Part of a small language model's weights.
Size: 12 layers, width 320, 5 heads of 64, vocabulary 32000, 24.1M parameters.
Architecture: LayerNorm before each block, learned positions, no biases in attention or MLP.
Training: a variant of SOAP for these matrices, 358M tokens.
Each number is 128 + 32 x the weight over its row's rms, rounded and kept within 0 to 255. Layers, rows and columns count from 0. The size above them is the row's rms in percent of the matrix's.

# layer 7 MLP down (transposed), 1152x320, rms 0.124, rows 758-810, columns 192-255
size [ 93  92 104 102 106 109  96  94  85  95  92  95 102 100  92 102 100 113 108  96  94 114 103 102 127  96  98  96  99 100  96 108  84  91  90 105  92 106  98  98 108  87 101 109  89  97  86 102  97  97  97  84  93]
[[ 83 110  91 112 145 116 106 110 142 116 122 184  66 108 147 122 168 192 131  76 118 109 160 178 144 153 155 112 170 107 146  86  76 106  77  86  88  88 119 168 132 121 110 124 113 130  87 139 109  82  97 127 135 172 116 175  97 118  83 176 147 114  91 147]
 [164 120  86 126  94 140  89 135 128 171 122 146 148  95 187 103 114 192 106  93 159  86  53  98 119 164 112 172 143 176 144 132 142  69 157  77 150  23 146 123 178 159 123 122 124 108  66 113 129 133  78 121 138  81 129 137 110 135 176  82 157  82 120 138]
 [ 98 111 179 182  54 147 113 156  52 120  75 110 146  99 151 108 158 141  81  75 166 141 134 121 124 103 152 149 114 125 167 118 157 162 156 137  29 150 130 139 106 161 136 148 109 151 147 141 135  97 101 184 145  89 181 148 140 156 144 152 157  85  73 161]
 [173 105 149 129 208 147 135  46 162 156 104 133 132 139 113 153 112 202 108 117 147 195 109 158  43 123 175 149 111 139 136 161  70  91 112 109 127 107 158 125 117 168 168 122 131 162 127 195 137 114 135  94 157 135 164 168  81 103 120 117  65  79 123  61]
 [122 110 162  97  63 153 192 113 110  65 141  79 153 106  86  89 146 144 122 117  95 116 137 132 151  76 121 157 155 171  93 118 124 114 148 196 114  98 183 153 157 124 124 142 111 165 108 110 111 102 105 117 172 108 148 176 119 100 161 143 138 117 172  98]
 [196 155 135 105 116 109 147 141  88 116 140  81 135 111 122 121 174 137 113 182 146 132 161 135 104 126 147 162 130 145 203  90 168 135 105 123 146 102 103 135  92 106  75 122 132 102 119 105 133 122 178 139 144 182  92  83  91 116 197 131 152 158 189 135]
 [176 146 140 127 114 120 168 131 116 114 179 147 130 128 111 173 118 121 110 141 116 158 131 150 144 215  95 113 197 196 185 190 135 100 108 131 116 187 117 128 135 153 131  91 122 149 132 108 126  90 114  98 119 113 163 103 168 137  89 180 121 138 115 127]
 [106 119 101  90 167 125 109  83 131 139  63 131 173  96 127 126  89 115  87 137 142  96 116  82 198 134 166 142 101 162 102 113 122 106 154 126  66  96  90 109  87 101 103  89 108 147 132  49 118 158 113 145 165 143  95 156 172 121 109 132 188 129 146  52]
 [169 101 122 133  64  96 159 151 128 115 117 127 174 101 183 170  84 107 114 114 102 119 138 111 114 202 129 108 100 138 142 181  78 184 110  82 121  89 124 101 156 133 148 148 145  74 129 115 141 110 183 134 130 101 119  99 171 151 138  69  96 112  89 132]
 [ 91  87 106 159 195  81  98 124 110 138 138 165 122 129 152  83 204 130 134 171 155 124 161 140 160 187 108  96 151 143 160 130 136 126  93  53  81 127 133 119  91 182 164 166 118  91 142 154 161 156 150 175  98  91 158 121 130 155 168  78 200 176 178 134]
 [125  95  97  96 150 159 161  93 140 110 122  53 139 126 161 133 131  89 116 131 124 143  57 120 141 108 103 155  94 124 143 143 199 128 139 131 132  53 134  80 141 141 130 130 136 135  97 173 126  76 123  52 170 119 114 118 117 162 117 116  82 154 111 100]
 [122 135 114  86 158 121 124 116 123 109 137 107 120 138 130 115 122 152 142  99 133 139 146  73 105 161 202 158 106 175 157 173 162 121 141 110 119 118 131 126 154  48 142 125 117  99 160 194 164 145 148 150 143  96  62 136 101 104 194  86 105 139 165 148]
 [152 136 127 104 104 163 165 129 108  85 174  93 139 123 229  64 148 104  95 137 147  71 169 178  73 185 175 119  90  58 123 183 152 127 130 175 164 112 138  84 154  75 128 129 126 122 140 105 123  76  96 170 127 155 138 108 151 155 101 179 121 174 129 127]
 [224 114 101 142 146 110 109 112 145 124  49 107 143 118 140 124 165 153 148 102  25 148  76 103 121 119 101 141 131  73 170 153 129 100 110 122 104 139 152 117  89 164 131 172  95 135 153 111 170  95  96  76 118 150  80 108 159 139 135 136 139 146  97 149]
 [124 126 140  98 112 126  91 158 154 141 109  79 114 123 140 112 133 177  73 128 128 157 175 133  48 123 124 163 126  87 140 160 149 144  56 150 151 161 141 105 126 151 209 168 156 129 109 130  97 152 103 157 179 178 123 127  76 121 167 123  96 141 102 162]
 [ 84 120 127  53 183  57 121  52 120 100 139 126 150 120 120  75  95 120 104 116 103  90  98 113 124 144 114 123 129  82 148 114 137 198 111 145 110 141 123 159 117  82 162 128 127 117 168 132 105  86 189 149 121 145 153 146 171  77 125 141 122 143  92 142]
 [103 168 159 129 139  76 107  92 160 111 148 121 168 156  80 102 143 151 143 120  86 156 136 159  92 122 120 117  95 109 145 123  76 170 131 113  96  65 142 181 100 154 146 174 161 132 117  84 108  86  58 162  59 121 105 159 140 146 145  99  73 160 126 161]
 [ 82 126 176 115  87 132 177  74 152 204 195 149 147 182 156 139 146 173 163 132 129 143 131 102 122 121 115 149 153  85  97 156 139 102 133 139 133 150 101 120 131 131 120  61 161  85 152 148 133 132 148 175 123 166  91 167  84 128 130 194 139 142 147 111]
 [132  95 171 104 158 170 118 127 163 137 153 103  86  84 134 115 114 114 149  94  75 118 180 185 142 162 126 137 160 127 133 108 111 166 153 181 149 163 132  64  92 104 160 104 145 167  97 108 125 127 152 135  79  95 222 102 119  86 126 128  82  96 166 119]
 [108 174 143 138 155 126 139 145 129  98 133 133 147 183 148 140  86  76 137 130 107 132 172 122 118 157  91 106 141 161 140  99 107 125  89 164 113 131 139 123 183 137 115 128 117 175 147  99 123 161 214 162 177 160 151 169  80  91 155 161  97 157  98 110]
 [150  67 105 157  93 165 107 134 123 125  99  83 132 127 138 140 116 121 137 120 112 121 170 155 136 107 148 160 104 172 138 123  88 121  82  86 119 125 137  52  90  91 107 153 111  87 132  95 126 133 119  73 158 223 166  98 127 153 122  50 155  98  71  96]
 [133  95 122 153 149 110 134 149 117 151 161 127 169 139 104 135 113 110 127 139 189  89 120 196 143 154  48 154 105 149 113 107 136  88  60 138 121 149 166 115 131 129 156 110 127 154 133 188 116  92 175 120 119 153 111 139 145 146 130 105 143 112 105 132]
 [172 101  72 129 101  85 191 114 111 161 176 163 139 175 161 106 116 137 141 213 143 140 156 148  98 138 101 138  93 139  67 142 141 145 169 157 120 115 178 136 165 184  98 107 155  97 134 134 108  58  96 105 122  88 168 134 151 153  61  91 108 101 198 170]
 [135  96  79 125 131  34 135 129   6 139 141 184 182 116 141 114 114  91 157 117 139 159 123  95 131 137 111 133 130  98 146 151 176 169 155 152  93  84 126 121 117  91  90 208 110  78 145 147 114 122 118  99 116 139 135 120  59 127 155 100 147  86 153 106]
 [123 164 158  82 135  95 109 171 167 135 123 136 136 125 119 181 128 172 108 138 152 141 112 169 169 107 140 121 160 122 152 159 129 122 210  67 134 125 118  57 169 106 149 143 149  85 126 122 152  66 181 162 149  72 167 141 157 125 100 132 129 159 136 101]
 [130 143 163 109  81 123 148 105  98 135  94 119 163 162 166  65  95 100 119 151  97 144 134 133 130 172  80 139 110 198 112  93 123 138 134 123 127 114 156 139 109 169 139 128 192  88  95 126 107 185  92  97 147 155 136 111 139 151 102  93 132 165 130  89]
 [ 90 177  99  94 142 110 157 158 153  80  70 134 103 106 189 112 101 112 162 120  68  73 137 181 151 144 168 135 171 145 191 154 144  93  95 114 130 176 137 159 148 152 137  86 155 116 159 194 119 130 128 160  85 179 133 133 141 119 165 141 192 116 187 160]
 [171  80 133 118 128 121  83 116 118 192 125 128 122  64 146 137 106 131 161 154 154  62 162 143 139 163 126 154 178 136 155 139 145 119 154 107 109 133 172 130  67 164 170  68 131 147  94 142  95 127 130 119 104 151 121 215 127 137 158  71  87 107 155 132]
 [ 91 100 113 149 157 146 111 106 150 111 112 118 134 135 109 130 139 155 121 141 150 158  57 136 114 181 128  79 103  89 118 154 100 143 112 112 111 157 167  85 106 117 101  37 125 136  97 108 140 190 141 157 143  93 148 144  76  84 186 158  92 128  86 141]
 [ 77 112 110  72 121 150 119 108 128  97 149  87 165 110 137 134 133 191  96 132  99 138 107 100 133 147 116 136  74  81  66 144 139 159 160 122 178 129 135 100  65 153 103 132 162 155 151 114 128 106 159  91 144 123  75 131 176 136 112 119 155 177 150 135]
 [134 138 151 102 153 137 110 165 132 135 123 121 131 117 126 125 149 172 137 159  78  50 180  61  96 107 107 108 180 148 166 117 150 134 136 111 142 131 119 153  64 146 111 136 121 167 152  89 129  87 173  98 152 143  99  68  95  68 163 186 173 127 168 184]
 [146 101 172  94 170 105 168 139 102 122 109 148 151  42 115  83 158  87 118 117  99  92 154 131 146  44  98  41 136 155  99 146 150 129 215 138  84 149 165 160 150 136 131 105  98  44 143 136 178  89 109 119  95 144 186 111 140 108 155 129 112 133 138 126]
 [141  81 156  91   0 164 144 146 109 148 110 161  97 114 148 107 120  52 132 155 126 164  78 109  87 142 171 152 132 162 146 154 105 146 185  95 207 135 152 109 119 150  85  97  98  60 106 168  94 149 145 114 156 152 129 110 129 172 122 141  85 103 111 150]
 [177 178 149 103 166 145 107 118 112  87 130 107 139 126 184 146 142  81 171  65 143 117 144  91 129 128 145 134 170 124 163  89 167 146 158 146 185 113  75 167 142 160 130 118 151 118 115 121 156 162 121 174  89 168 162 122 117 184 120 141 163  97 127 127]
 [165 201 121 130 133 125 107 201 137 111 156 174 111 161 115 159  67 165 190 157 132 143 119 145 165 187 111  93 119 163 133 137 149  83  96 100 144 123 103 153 198  63  74 130 135 141 122 160 187  86 189 138  90  82  47 113 102 120 160 116 137 157  91 122]
 [182 150 161 166 139 131 138 158 135  57  95 174 141 173 142 128  86  79  74 110  89 123  98 161 125  99 101 141 218  91 121 163 134 150 137 179  61 139 122 153 138 131 155 132 183 107  90 140 118 164 125 133 139 153 106 161  89 127 172  83 135  91 133 167]
 [136 132 143 154 175 108 134 113  56 121 126 142  88 192 123 164 149  52 153 165  90  86 124 137 123 147 109 148 120 181 104 160 157 173 132 183 145 123 111 114 153  65 141 136 146 114 163 135 107 111 181 105 128 164  84 128 106 131 105 174 142  98 154  40]
 [104 158 135 130  92 127 110 102 110 103  73  78  53 121 139 150  94 132 135 128 150 122  94 146 111 112 144 140 118 143 121  71 131 114 165 116 135 116 104  99 125 133 162 104 142 124 117 109 129 144 161 132  81 157 128 120 114 148  83 170 149 137 173 172]
 [132  96 160 144 131 121 115 104 124 113 155 146 137 100 110 111 114  92 122 173  87 153 155 175 167  58 167 154 139 118 109 147 156  97  69 144 181 148 150  97 134 125 206 131 162 107 118 133  58 176 159 154 123 105 139 115 126 137 134 191 111  81 132 135]
 [103 141 106 102 117 134 148 147 112  88 163  69 183 176  97 106 139 159 117 139 132 193 103  86 172 147 136 134 118 163  84  98 136 133 136 146 155 120  41 120 154 154 118 166 163 137 190 138 145 107 163  84 151 119 103 109 170 139 105 127  51 195 138 156]
 [129 148  80 187 143  92 149 113 156 141  49  89 136 103 137  75 197  55  75 134 117 138  97 144 121  85 117  98 152 112 145 116 187 131 179 109 153 132 155  96 115 196 127 147 124 143 138 137 161 102 121 102 155 105  72  84 186 117 193 130 112  90 124 161]
 [103  61 131 143  74  90 173 151 123 184 130  97 163 155  72 164  74 193 127 133 126 157 110 136 104 167 138  76 213  94  98  77 123  81 179 105 144 181 159 112 130 170 103 110 104 178  65 188 130 146 118  73 187 128 146 131 142 151  84 121 126 110 157  54]
 [ 99 118 112  62 183 105  98 135 146 135 133 123  86 107 130 107 147  85 127  85 131 146 120 117 129 123 160 120 156 159  94 168 114  90 151 128 141 152 134 121  89 136 131 110 155 110 143 137  97 147 104 184 205 142 140 100 151 110  83  75 104 130 131 124]
 [138 119 127  57 142 162 145  87  74  89 147 145 101 123  99 183 132 105 141  89 134 184 150  92 167 125 138 117  76  76 123 126  54  80 107 121  79 132  78 151 108 111  76 110 127  76  91 162 125 134 137 122 134 113 114 161 124  99 105 141 152  75  90 117]
 [114 182  53 136 146 110 141 119 160 101 117 146 114 139 116 144  71  87 174 101 186  99  68 155  94 110 131 160 158 163 185 191 149  92 128 150 123 121  96 120 118 158  87  95 142 105 119 168 108 116 113 120 132 109  88 106 135 145 181 124 131 144 103 159]
 [146 137 114  98 149 193 142 161 132  72 117 117 151 102 111 123 176 120 171 177 112  97  96 121  77  82 103 147 103 143  92 108 110 132  97 126 140 153  74 111 180 133 140 167 202 158 106 125 146 109 136 125 191 124 105 188 171 177 152  98 145 108 110 142]
 [160 126  94 111  89 117 140 156 105 131 146 144 114 158 185 168 146 148 132  89 130 122 136 107 108 117 108 115  71 149 167 147 140 147 118 163  87 106 139 126 169  70 183 132 116 153 149 166 166 134  82  81 138 150 154  92 103  56  88 131 126 143 115  45]
 [148 176 127 144  85 117 130  87 119 108 142 113  94  82 153 137 137 153  87 135  77 113 109 148 144  86 138 170 165  97 114  55 168 106 115 173 158 183 110 149 103 145 106 141 166 153 165 141 130 103 160 107 147 106 160  67 104 154 134 134 139 125 106 107]
 [118  83 207 104 147 100 118  57  70 206  84 161 105 147 130 116 136 145 105 139  89 137  84 137 122 176  95 129 137 155 186 147 145  90 136 154 109 119 123 133 168 129 124 196 155 155 131 104 111 133 134 116 105 113 155 177 152 139 160 127 145 125 150 129]
 [152 102 141 141 114 142 197 120 166  86  90 122 142 107 157 136 127 114 179  88 126 103 130 178  68 212 138 139 170  83  95  85 125 179 168 141 102 103 135 113 131 112 114 166 168  98 141 146 124 160  83 113  64 155 116 162 103 116 203 165 153 136 148 217]
 [103 121 132 107  93 101 112 153  67 140 150 177  96 132 143 132 138  60 176 129 163  86  86 114 107 133 128 167 100  99 133 124  73 110 112  95 105 133 131 107  92 156 110 132 139 120 135 213  77 134 116  54 127 126 123 153 127 116 126 173 124 131 173 120]
 [ 89 164 103 141  36 120 109 157 187 111 159 112 102 159  99 110 122 134 126  92 115  64 139  83 170 137  96 137 153 125 157 159  88 173 130 126 119 147 107  83  97 101 159 156 126  85 167 160 123 132 159  88 147 144  59 122 150 155  87 117 174  84 147 174]
 [161  79  75  82 115 148 117 119 104 165 159 117 157 134 197 145 163 121 129  88 149  85 164   2 140 119 107 111 141 128 113 142 104 146 163 191 190 145 169 110 166 139 132 139  84  96 142 112 100 131 147 133 128 153 183 144 117 174  60 194 154 143 110 169]]
# layer 7 MLP up, 1152x320, rms 0.118, rows 759-810, columns 192-255
size [ 96  99 100 106 107  98  97  95  93 111  93 102 100 100 100  94 109 105  93  95 104 100  98 123  99 106  95  95  94  99  98  93 108  99 103 106  98  98 109 101  98 103 102  87  98  95  94  97  97  99 100 100]
[[135  93 198 170 105  75 109 122 115 167 122 145 144  94  63 172 108 142  81 127 124 130 126 135 130 114 156 169 156 127 123 141 169 182 127 189 141 134 144 133 113  81 119  85 169 116 124 153 124 119 116 103  80 179 153 159 123 123 150 155  90 130  86 125]
 [167 168 116 181 155 141  91  99  97 143  97 132 135 120 105  90 108 142 149  95 211  98 131 122 108 165 158 134 161 150 206 130 111 144  83 154 145 123 119  57  92 149 137  95 101 145 134 128 137  75 136 175 174  75 155  80 127 140 100 186 156 103  77 113]
 [106  94  86 122 122 134 144 185 159 150 101 198 119 127 130 143  96  93 206 173 163 136 156 131  80  90 122 160 119  71 115 187 153 130 142 143 148 138 137 182 178 172 175 105 208 201 114 110 104 109 128 109 169  66 130 131  86  73 120 158 155 156  80 102]
 [110 110 115 118 123 148 146  65 128 125 125 206 123 116  81 134 170 101 128 125 159 135  91 115 138 110 140 173 104  82 133 130 153 115 157 134 121 159  99 151 174  75 127 102 132 107 145 155 119 110  72 149 152 142 122  85 170 153 126 206 107 162 123 178]
 [162 152 165 123 104 102 161 149 121 119 168 107  88 159 101 172 156 119 121 125 146  66 191 124  98 111 174 106 187 126  84 136  66 154  99 162 138  80 122 162  73  92 150 156 164 118 164 156 100  80 130  94 146 144 129  95  88 117 109 165 178 184 161 104]
 [117 129 143  85 165 114 163 126 120 146 119 139  52 160 150 110 170  87 159  97  79 121 112 119  76 148  99 132 110 112 133 222 150 160 110 111 172 133 126 197 142 102 135 145 110 124 143 119 173  93 136 107 101 170 102 110 121 170 144 117  92 118  76 118]
 [107 107 132 177 164 157 142  80 124 144 102 151 165 135 149 126 163 116  87 126 122  92 143 151 103 117 128 187  73 121  96  90 146  99  91  53 143 201 127  95  68 142  79 137 132 163 128 121 134  67 142 178 126 142  91 131 140 174  87 152  40 141 191 136]
 [ 51 147 117 106  56 164  99 146 141 101 136 134 112 129  79 159 171  78 106 133 164 120 148  84 156 103 158 188 201 175 120 101 196 118 126 138 132 187 122 153 159  91 148 161 119 185 161 125 168 154 117 150 115 139  84  95 109 123  77 143 164 145 139 187]
 [151 114 104 109 106 181  94 149 173 182 136  85  93 107 134 137 154  91 199 121 186 141 106 133 127  91 109 152 184 166 130 173  81 130  92 142 140  97 103 131  96 165 168 172 133 161 172 168 148  86  85 101 152 104  74 167 139 124  87 102  63 104 109  96]
 [127 159 152  86 134 150 167  92 132  89  85 145  90  89 117 180 147  65  95 139 143 107 116 147  98 110 127 150  94 111  60 155 134 157 148 141 112 159 127  92 112 123 112 158 109 157  70 167 166  91  93  99 146 105 149 171 114 137 177 112  78 158  67 125]
 [103 129  86 141  93 158 151 163 169 145 121  78 175 124 119 139 105 132 125 159 170 118  14 111 102 155  82 157 100  53 153  98 105 141 120 167 128 141 121 111 161  76 130 194 129  83 169  91 112  74 176 106 118 142 123 125 118  84 139 133 153  94 117 127]
 [142 119 142 114 199  77 119 138 151 107 152  67 145  93 100 116 111 104 153 120  98 127 104  91  91  89 117  94 147 132 148  99 147 160 124 126 138  91 119 160 138 130 185  87 135 135 122 174 116 129 159 117 178 116 168 176 160  97 123 115 208 137 117  75]
 [155 137 145 152 162 182  62 103 154 114  94 107  89  85 157 159 118 114 104 126 129  93 110 179 126 130 119 129 135 104 129 132  98 106 113 106  90 148 109 165 134 152  49 155 122  92 167 119  82 178 113 138  78 138 113 121 131 107 149 157 126 129 158 134]
 [144 134 141 100 131 114 134 117 133 115 145 108 117 141  76 140 137 134 140 106 117 119  96 101 162 118 141 101 144  96  83 103 106 124 154  77 108 106 150 165 145 113 129 108 166 113 190 164 163 112 137  87  86 143  86 160  86 131 125  83  68 106 111  64]
 [121 113 126  83 142 109  86 123 168 134 174 144 143 108 185 124 110 130 158  88 159 155 103 157 123 122 135  54 102 135 110 119 133 104 168  76  73  71 123 134 215 165 134 120 128 173 101  97  92 175 112  92 157 135  93 117 141 202 190  97 122 138 123 169]
 [147  83 163 117 166  95  67 137 115 144 135 146 114 167 126 151  98 128 112 103 147 128 161 106 130 170 137 119 115 138  84 126 111 119 190  85 103 156 120 150 160 132 107 139  82 100 217  64 158 168 156 157 178 134 162 121  93 134 148 111 163 153 123 126]
 [100 105 160  77 101 189 200 116  92 192 156 117  90 150 161 114 150 129 138 176 110 130 133  92 120 110 135 120 127 195  87 148 120 159  94 134 122 130  83 121 170 141 134  63  78 128 142 127 152 107 118  85 185 166 145 146 133 148  91 166 137 162 140 119]
 [ 85 114 159 114 180 132 118 110 182 139 145 112 132 121 109 130  67 155 139 153 154 114 118 116 170 148  87 120 212  98 162 141 181 152 160  97 126 109  99 110 135 141  91  42 102 127  87 140 176  77 148 127 105 180 132 120 148 127 119 152 152 131 138 121]
 [132  90 163 192 115 214 114 137 105 186 130  82 166 113 109 158 134 200 173  64 102  79 124 156 128 155 119 123 105 104 161 104 133  80  66  98 141  80 111 125 135 117 108  87  73 147  71 140 125 153 120 107 109 184 139 142 198  35 117 152 164 121 119 142]
 [192 129 104 153  82 192 133 146 135 111 222 131 103 119 132  92 160 118 125 118 117 107 166 136 158  36 151 153  78 168 122 127 189 126  85 175 143 171 153  84 133  96 131 137 150 121  78  85  91  85  89  64 171 131 156 116  82 120 135 148 169  77 147 113]
 [100  91 164  95 171  94 204 136 112 117 167 132 133 130 104 130 151 141 147 136  82 110  89 225 170 173 111 137 124  99 114  56  97 112 104 143 109 166 127 142 130 159 190  83 114 172 111 166 143  71  81 102  72 124  87  98 141 107 114 152  87 126 112 144]
 [115 180 113 161 170  92  99 136 182 167 122  80  68 102 209 136 114  60 117 140  94 139 152  87 136 132 145 115 166  76 153 132 127 111 179 126 113 167 182 153 124  76 133 107  88 152  84 163 182  89 107 100 136 129 216 135 111 109 123 145 147 191 201 141]
 [141 183  86 110 128 158 160 137 133 100  97 144 189 137 128 192  97 173 127 173 125 148 118 163 141 151 110 126 114 118 177 173 167 156 105 140 185 131 106 137 149 158 182  88 164 158  85 162 144 109 124 106 159 113 146 135 160  83 144 108  95 147 157 119]
 [149 123 107 152  95 134 160 140 139  78 135  90 152 154 135 132 169 124 107  98 126 179 128 195 124  84 110 132 177 126 120 141 152 151 150 107 185 135 169 126 148 150 132 128 103 147 127 181 111 149  69 172 162  45  83 126 141 132 163 118  96 149  78 151]
 [131 143  96  87 103 133 187 133 152 143 174  77 179  78 146 114 148 154 177  90 116 162 118 138 102 122 156 130 186 138  99 173 162 107  30 100 138 122  98 124 161 103 142 106 125 150 155 121  85 128 124  64 100 112 115  76  89 116 108 116 151  94 125 104]
 [115 145 107 148 103 153 149 151 150 124 111  60 130 119 134 105 110  69  91 104 148 107 132 114  88 170 146 137  98 114 140  94 103 105 187 172 158 158 111  90 100 118 132  96 103 144 152 141 167 144 127 184  65 120 104  94 126 131 109 127 121 116  90 174]
 [124 107 108 131 155 122 118 174 148 147 105  81  75 149 133 179 134  55 105 167 168  51 100 130 124 130  98 139  68  98 111 151  85  92 100 114 154 153 149  87 116 106 164 144 112 137 120 127 128 201 119  94 145 128  99 146 142 135  87 145  92 124 124 144]
 [194 165 159 120 128 114 125 114 107 100 155 123 129 140 166 126 150  75  85  70 113 111 173 137 133 124 164  97 181  86 132 173 133 111 121 146 147  85 127 159 112 117  78 150 105 201  74 180 150  84 142 190 130 154  88 148 135 117 124 137 127 143 159 135]
 [125 199 164 106  89 161 116 137  79 143 140 103 165 147 120 141 105 168 206 107 121  96 119 138 147 113 153 135 119 131 115  81 161 115 136 101 136 144 130 107  79 149 159 141 135 130 113 156 180 154 123 140 134  90 162  83 184 147  80  91 141  80 136 181]
 [129  89 169  78 114 155 185 180 176  95 160 107  85 105 140 137  83 115 134 121 170 111 131 203 103 136 136 166 136 125 151 160 192 140 143  81 114 138 133 143 179 131 210 121 169 119  94 148 136 134 206  84 108 174 135 141 112 132 158 104 174 112 120 108]
 [126  56 144 131 119 139 127 136  97 156 127 169 140 130 128  74  72 171 181 187 103  97  91  98 156  85 163 147 114 130 146 185 109 122 108 138 123  88 163 106 109 175 103 113  79  92 190 139 149 132  57 169 157 155  83 126  95 138 121  97  97 142 137 119]
 [177 124 134 153 105 131  84 120 167 105 122 120 103 105  88 105  94 113 151 130 178 129 216 113 156 127  79 123 150 124 127  74 194 116 110 135 109 142  76  74 123 130 110 133 146 185 139  61 144  91  83  99 129 120 127  56 139 123 114 146 155 154 103  94]
 [ 79 169  50 112 122 134 139 157 166 159 182 174 167  80  90 117 128  97 111  96 119 130  89 201 100 193 125 148  83 127 151 131 109 182 140 125 120 109 159 100 121 142 101  86  76 172 142 149 141 127 164  97 142 147 146  85 136 132 123  90 106 129  69 118]
 [141 132 136  56 168 109  75 119 102 117 137 148 160 115 133  74 155 111  58 103 127 158  82 191 150  67 181 118 145  92  88 135  79 109 141 166 125 100 138  82 137  88 132 107 114 114 128  81 132 168 173 156 125 125 123 113 139 132 142 202 116 102  87 113]
 [ 92 116  90 160 163  88  66 157  85 126 111 149  95 161 134 131 142 110 150 132 103 127 124 153 110  69 180  28 124 112 136 136 106 126 129  85 129 106  99 143  91 141 141 129 153 143 120 184 147 128 180 145 149 136 152 155 137 138 172  96 141 147 153 128]
 [115 101 118 141 147 145 133 122 141 128 110 112 179 115  89 149 134 148 181 142 137 157 206 123  83 154 173 121 161  84 110 128 148  96 147 115 130 156  98 120 133 127 108 164 112 109 122 138  72 166  44 137 107 150 129 133 105  88 104 122 141  97 188 195]
 [ 87 120 143 175 171 106 154 119 104 141 135 130 131 174 116  83 126 166 113 120 129 118  88 131  96 172 155 125 130 124 158 135  90 142 171 144 167 137 136 155 142 108  72 136 149 159 146  69 120  80 166  96 118 159 124 124 136 132 106  70 128 153 165  95]
 [105  92 151 147 149 121 110 215 129 120 144  76 131 130 160 119 104 131 150 153 136 105 108 128 145 126 111 130 112 153 185 166 163 153 132 109 184 178 189  85 129 107  60  99  58 139 148 165 118 162 181 120 210 124 129 182 106 129  92 145 137 137 179 116]
 [204 161 147 173  98 172  59 150 147  67 121 113 119 123  97 188 161 129 130 180  78 111 107 124 116 155 124 155  74  89  97 103 109  72 123 149 153 144 102 112 130 177  76 158 183 162 142 121 113 113  89 165  88 127 136 125 123 126  59 136  90  69  79 169]
 [142  97  80 137 151 121 127 202 141 135 131 161 114 123  97 146 122  88 117 113 124 128 174 151 129 140 184 133 115  74 101 101 129  97 116 118 104  84 102 130 134 142  96 126 109 184 108 163 139 105 161 122 127 136 113 130 133 173  82 158 146 141 113 140]
 [171 142 131 135 172 168 112 112 130  85 138 120  76 111 101 103 129  89 148 128  67  65 140 105 131  78 157 155  70 116 130  83 147  97 146 175 153 128  65  81 130 120 102 198 124 132  69 171 173 118 182 141 182  89 167 144 115 126  87 146  76 175 147  88]
 [ 76 159 172 111 122 179 153 119 145 132  52 186 110 138 115  97 110  90 161  79 122  94  87 136  93 111 162 170 137 122 100 139  83  72 157 185 151 168 138 143 115 155 196 128 129  82 104  87 126 116  96 149  92  94 143 105  88 135 118 134 121 150 123 139]
 [126  73 126 166 117 138  96 170 107 133 106 135 169 145  90 167 101 123 133 154 143 165 102 154  50 134 122 156 100 189 190 130  87  91 129 137 169  88 108 166 165 165  98 116 171 149 146 159 180 192 129 180 122 103 116 136 113 145 161 174 108 179  85 111]
 [159 144 224 100 159 127 101 163 135  38 160  66 181 134 124 110 132  92  81 103 152 106 148 208 117  99 102 104  89 127 120  82 172 157 157  90 147 123 120 134 181 118 101 130 154 145  97 147  73 164 117 151 137 138 141 142 148 158 169 171  89  93 122 131]
 [108 209 114 138 149 139 185 101 143 153 146 123 117 108 133  91 200 113 167 143 128 185 111  92  59  90 106 124 129 169 129 143 125 121  85 152 134 166 103 145  96 125 128 118 147 164 173 144 121 125 106 138 161 124 134 136 194 146 170 179 107  96 100 135]
 [ 57 118 113 121  55 167 176 104 134 167 162 106 160 113  58 120  98 130  90  86 159 144 133  81 113 155 182 129 163 127 137 148 124  84 166 125  93 117  73 100 139 164  98  85 142 125 179 133  92 100 161 117 141  93 110 156 156 150 145 107  79  86 160 153]
 [149  90 145 124  99 139 146 126 125 115 143 124 157 116 137 102  63 108  97  60  89 113 174 144 129 124 147 174 154 148  59 163 119 183  57  98 182 134  81 126 113 112 104 171  90 136 122  50  51  61 134 107  94  74  43 166 139  75  79 135 152 162 176 137]
 [104 159 103 125 129 103 185 141 126 124 137 102 120  80 119 159 179 117  91 147  95 118 140 145  99 120 129  96 144 151 135 145 126 131 132  84 120  91 155  99 104 118 141 179 130 205 165 237 184 138 161 122 131 134 118 142 221 127 131 158  67 133 149 163]
 [132 169 110 149  98 106 119 147  63 128 140 166  91 167 153 172 139  93  86 132 134  93  91 122 151  91 171 114 119 155 168  88 152 128 189  80 111 126 209 170 153  96 139 143 150 142 130 145 209 136 147  79 174 136 118 120 160 113 121 148 116  76 115 160]
 [123 125 145  76 107 141 140 136 100 143 121 132 106 151 195 145  83  95 149 101 141 176 128 116 102 137 178 152 139 122 155 148 141 101 119 171  85 115  90 152 144 134  98 199 100 178 158 119  81 102 134 190 134 104 167  86 115  65  59 112 150 157 187 132]
 [169 115 127  77 107  95 164 109 173 140 127 111 131  98 162  71  94  92  91 148 159 149 122 101 128 151 136 176 114  88 168 113 101 133  51  82 198 122 112  62 142 128 162 176  75 159 139  76 135 157 142 182 125 170 140 123 139  69 134 142 137 114 120 115]
 [133  63 146  83 151 165 125 186 194 121 139 139 113 148 140 142 158 104  77  98 137 116 191 131  96 157 108 155  82  61 113 160  61 115  83 138 171 158 133 181 118 144 121 166 160 113 162 113 146 112 129  86 124 143 123 143 154 137  97  97 141  94 114 122]]